Weights of a small transformer language model: 3 heads of 32, no biases in attention or MLP.
Each number is 128 + 24 x the weight over the matrix's rms, rounded and kept within 0 to 255. Layers, rows and columns count from 0. Numbers have three digits each.

# layer 3 attention query, 96x96, rms 0.125, rows 68-95, columns 0-95
125126135095104119104116122137145136127125141133129135113136127130123092160130113163125100153123137149109148167147147140109101101138144111118127157105142145137156147152133144119095126102125116130115091118123144146170148137115114115164156139143119093129143128117149127135122128128110102133
134080112114140121148192124095108126103120111100106185091143146134142151138118126122084158106100192101119118137140139149135131118112168121094080122153098157133157147102162131086145161163134123126137147135097135127140146135081176135103156138153081138098078110157125101150115200144145105088
089073147147106170147114147124109083114154125122136140125120122070120082138117176109148123124151124128118126161127118159090145148148154131160130104128122097153173136128093103168129125136132146148103124137102127147137131127123131114181115110150137129113150154128115107087127144151099121131
123109148143118131101125149149135145137112130136166173125158091131135149103104136129112147144103143120171149114113113089139126140115126148103132130126125165161103125155107113145100160163140121146104135134125142129136125086111118091165128121101163122126097101146146080113138119095132100115
149119118135088134166114151157126129100110099128115130107172149133156113118140116112122151105166174131135151180097134102115110135132113153153169127130092129157133080117117132124143132121119074100138101151114171116086113100153177143122140140156108103109092101086110064143175106135135158145
177091112165063169132110116108126185157133131167138175142132129138122154110096076124110123119082142103150147103121097166164119109147141141165171124130131119121137125099117089094077109116084100136138142121159139149134096113148092142097138119141153145177141106155139078135138150170085104134
059128112134139088186146131127124099135176136165141146161126079126074117130128095121125156165131121135133125122133152137116135147155101105103141140165097082102109118150130165142133132110125101160185173124129155086113129137140125117139100136111131067093117107152128177124163142133143123110
117094053133100125121115118106132118150092160124121147138136130187145124108130128137147133142106140109091119151141163153173157094141136101114109147149154124112116147085120106147168123132079146154161136108120108127152117115130122149164113100112112105143120130208065112123148124126056150158
103143116113093059119113115154074135151115133142091103132163080105119124167141122134076155143130168091165096088147117161152142159145170125140113127120081152131099143159140119174139147137090154128125081150095154133098148101127187106143095138163162156138136131117131126143070140156110102131
177144150167062123115125107137150127172150124145128094081150143121140125128145163079094081151119108109116119125107110138160094123169165112117121117114101146084130158128141094145152184159134096163090132072118109094147113090176137145148153126150142101161139120101126161124131207113094169092
107137096124114126116107162148120106137128142139133137100151137125129153094136163116152142085118100131076164148119125107148158102103158132143127121129132134106136145155122141080066107154096137124136108156156121128134132121111143150160131156082137148134114108120121166107081155125156126102
127146122135101131111110081131127112171132145114143177109131120115156072101131127120131142123113109139125133104123136137088101149149177090181104179143084151159092170129110155106140101115103146181162101132134176127141123143101171070132121140162135190150141126087117116118145140126128185088
174108090148120167144069118100098146115161157118083137114129115091082113143122115165115118135147153094172087118163154111123151103081144167128165189136082136146120136145172114130135154166141120120082135123078120152170137138116103150131116143140169102147162108146087195160127105119129146077
134117185142117101153144154157132116146145145108098156176133154131128131122118105104110093090119138125127128152131158139148132124087150122129104119142130181109142140111076101112139119072134129146146147168066111126110090198138146102091122142106198131132183137127118100159133142106133098122
117126143088137119132134139124156119122141130106126123160108126167128145165145139115122163121154114117113153141150110160133105093109125093143121168092104132182169123143135133099082198119118108143121114130156125130101107139091108107126140109142113122095192135114124122126070096113139129127
134094140113171114152150143136143107145154143107146139115122109138116124119097124129088144132150122110109091157079101173104139105108133140119128163143173122108084110145165175140145095109125106145109173117147125132103102093119143138097097165169123144121114152112116146131145119154136103164
118157120115102119122109117121143097116098113127116155114129103167133110131125151133137102165112152142117108131145173129163176120100122126136077166198122123132159170160141114085188155085100157126116134122108121134146140081136141175094138104140093149144126145073119146129158136102146084114
083178139087134093133116101075110141135151148113098153111091117157147144139150136091090122124111081143128125119136141195155123125142178156113133147155092138154135077122126139092098108106117198098096114130111144113142106128142158120199114135124104084139071122157159115120157115139137155169
174062158145135144125130091110122162154165113106118123102082091128134132121113145102113148137116148111131166103105127077125088147156085116133180168177128121112149107173121136138159072136131107130133140190124117166175129138110108132142154110131131143082139105107175143081112087091108128127
124117077123127139119151124115134150160075101115126109119169126183156121128079160134102122119115106124152097121097096158140116161141151110144138139149127097146107120160081104138124140078148136151130108135141140138117097157161151128163124133139133145114130129121170150118140112095148110116
115123131122142105153126119143100127151098115125152162121118153100153097127161098181131172074132169157099085102184104131161127132137134156147136147153124117093165106118088122175123158112098163165151068171160080138127147112113106125067113142138101105131100173130125119078180101133160123197
138128096119139093132161128048152164121117124143148143145124179106160083165133148130092133135105064124162104127110197143144121102108088126115070076116095136178125118118113093104122135156067115165114138113136132098138135109140147196098146169145119074136110128161113155121170184131131105194
111126148099148130117172153134105111139086116121146115110139105131209138082151112130183117166116109152163113142163149133080160076145077150161175116134179118114139158106098115141110130129114147149132111135081157133118179108125178145086104128164129115130177145108135117115080082100155161104
111129139125084114167127112129072114110128185150096142116116110119153116165122125152138113121153128077195109165101107140124108117137134165145113103163145154171124122160144147158115147112087181172114120143110140105151129118082097136125089143058098089126104173094113124115085156175147115089
147140110130111115148166117083115122123076153149133124125178169109076123128139170125159147121144101131094159089165144154150149138134099151135091143131139134163132115131088127128122113137155107075177138101119174156159147105077088086066165136121159102114101118117116178139117163105115145138
119138100123125112114126109180115156134124159112127122100149160124096108113152119125120120110117135143129140146114119102094141131088141163099139142131145151151126097128119142123136107152097143198136163173116063092135120119081115101095157107164116142147149118161125132173121151114118151149
102084106129165134148171143119121127119115149168134109095101140115132123159131161125092104130138119173136101068115132150129114155108112153145125130117109108116163093137116097145110114116126130150110146133123177142111128132148150097146134155136134162112158156144129127130134162107084103141
089167115127120144109126135166155122103106127145121137115112148119215153164120124070120148163092120095081157136113153169121146105127165091112143147095134110133123165120145168157108132087150131120123078177107165143145103099124037136114135128142114141129148124098146148175090160100138107104